python train.py --num_hidden_layers=19 --intermediate_size=768 --rope_fraction=0.5 --attn_scale=0.186 --tie_word_embeddings="early" --extras=["local attention windows", "hashed n-gram embeddings", "a smear gate", "an embedding shortcut", "skips across layers", "LayerScale"] --init_std_up=0.0678 --init_std_down=0.0 --lr_mult_o=1.52 --beta1=0.95 --warmup_steps=107 --schedule="wsd" --final_lr_fraction=0.0 --batch_tokens=[16384, 32768, 49152] --dataset="wikipedia_en"
Each number is 128 + 24 x the weight over its row's rms, rounded and kept within 0 to 255. Layers, rows and columns count from 0. The size above them is the row's rms in percent of the matrix's.

# layer 10 MLP down (transposed), 768x192, rms 0.133, rows 759-767, columns 0-63
size [104  96 118  98  87 100 103  90 100]
[[132 153 143 123 107 178  88 143 169 129 133 101 115 135 134 114 123 163 123 133 139 137 107  73 140 116 134 163  96 156 172 135 140 101  92 143 114 140 125 134 168 129 111 116 115 133 146  93 147 142 150 137  96 127 111 117 135 122 160 101 173 112 112 121]
 [ 93 156 148 107 105 152 153 129 118 131 135 123 162 110 140 144 108 140 132 151 147 156 113  67 153 109 146 132 132 150 158 140 187 176 116 112 110 138 130  95  83 170 126 117 144 110 189  93 143 164 133 124 149 131 106 146 125  81 147 190 132 139 154 140]
 [131 126  90 131 133 112 133 149 120 132 157  92 127 161  90 122 102 124 121 155 164 145  92 161 142 129 124  79 111  71 126 134 128 164 132 115 159  91 142 140 123 156 101 103 128 124 113 121 135  92 132 174 134 105  84 137 157  66 145 164 129 140  74 123]
 [121  84 101  76 129 166 112 131 140 129 158  91 139 127 118 108 132 101 110 106 145 151 145 100 127 143 184  60 144 137 131 107 136 126 125 152 148 113 152  99  99 116 101  93 128 124 181 109 121  98 162 128 128 163 112 148 124 120 157 147 134 164 135 114]
 [118 168 134 120 133 143 127 125 137 141 134 118 140 137  66 143 133 147 148 148 135 154 103 127 155 119 125 130 122 169 147 100 106 156 100 145 152 105  90 141 110 146 160 145 174  81 144 140 111 149 182  85  93 153  62 124 122 123  97 138 127 161 139 122]
 [105 134 121  84 133 152 164 134  68 130 137 108 139 113 109 154 163  91 132 118 101 129 124 141 125 154 126  90 104 110 124 112  91  94 168 115 115  96 121  93 135 127 137 112 157  93 130 166 138 131  89 100 128 133 144 103  90 133  92 108  78 102 139 159]
 [120 103 127 144 133 158 147  93 121 146 167  90 146 131 136 141 150 104  87 149 103  83 113  78 120 134 141 141  85 120 124 149 164 138 100 128 141 106 176 137 104 118 146 107 134  90 139 115 134  80 102 159 145 152 140 104 121 103 129 120 168 185 117  95]
 [ 86 136 179 124 160 165 120 148  83 113 132 145 120 117 132 151 133 135 125 118 116 127 110 133 162 124 185 134 146 104  84  84 138  99 160  86  93 143 128 103  74 151 106 147 129 148  86 124 120 125 139 126 120 104 175 135 166 153 139 122 126 137 129 147]
 [149 125 122 110 154 126 114 133 162 121 137 120 128 126 131 129 121 175 103 148 148 173 128 117 135 125 133 115 146 186 111  85 125 163 154 150 157 124 118 131 175  99 124 130 147 159 131 118 107 135 133 124 144 119 117 148 102 136 144 123 112 150 142 115]]
# layer 10 MLP up, 768x192, rms 0.257, rows 760-767, columns 0-63
size [ 98 106  90  94 102  98  87 106]
[[ 99 150 171 110 165 107 131 116 138 117  94 128 152 125 158  72 141 119  93  94 100 114 141 115 142 138 143 105 176  92 135 128 141 146  96 145  96  91 117 104 143 141 143 146 113 142 124  95 126 126 116 124 129 124 145 171 110 145 130 121  91 153 152 111]
 [160  98 117  82 180 113 147 123 125 137 103 124  93 130  90 143 125 142  86 108 158 125 123 180 141 116 147 134 134  84  58 124 112 117 106 108  89 109 129 124 185 137 125 132 139 143 136 122 127  92 104 115 145 112 144 144 149  78 120 165 112 146 101 164]
 [121 141 125 132 131  93 124 170 144 151 152 148 126 185 110 153 128 100 125 111 106 127 152 147 132 105 157 167 122 116 103 105 119 114 186 100  99 137 136 121 133 109 152 106 166 116 132  54  92 114 107 117 136 175 139 116 146 136  93  96 157 131 137 137]
 [ 83 164 141 104 159 156 144 123  95 118 117 107 151 131 126 191  84 127 141 104 120 132 105 140 151 104 128 132 131  75 114 113 133  80  94 111 167 133 150 148 123 142 136 117 175 135 110 116 123 124  94 142  98 142 124 134 151 152 120 130 137  93  92 117]
 [ 94 123 122  96 123 111 123 137  72 130 149 118 103  86 159 130 165 109 138 125 145 147 117 159 131 147 122 118 122 147 111 158 120 127 103 102 137  96 118 126 109 133  84 122 153 102 120 142 112 108 116 114  61  92 137  96 158 131  89 116  98 129 115 175]
 [168 131 133 111 164 113 121 104 114 119 150 149 140 130 157 113 136  98  80 163 135  95 104 134 159 142 130  91 103 162 146 167 164  78 121 135 138 128 156 144 138 130 131 129 122 118 140 114  94 156 119 109 126 181 115 136 145  85 101  97 153 125 139 125]
 [174 145 114  91 119 133 184 114 123 110 105 113 112 122 121  99 123 160 138 142 123 117  96  95 111 109 111 113 168 127 147 152 109  88 128 116 171 129 103 155 174 144 155 102 100 121 133 130 148 116 123 141 110 155 153 109 109  95 152 141 169  90 136 147]
 [144 127 127 112 143 120 120 138 150 128 124 117 115 117 108 120 123 152  87 145 104 145 120 182 155 129 146 152 141 148 125 121 114 142 105 105 151 108 113  95 119 111 157 141 110 102 103  82 130 134 143 134 110 151  88 104 109  75 127 138 133 109 151 134]]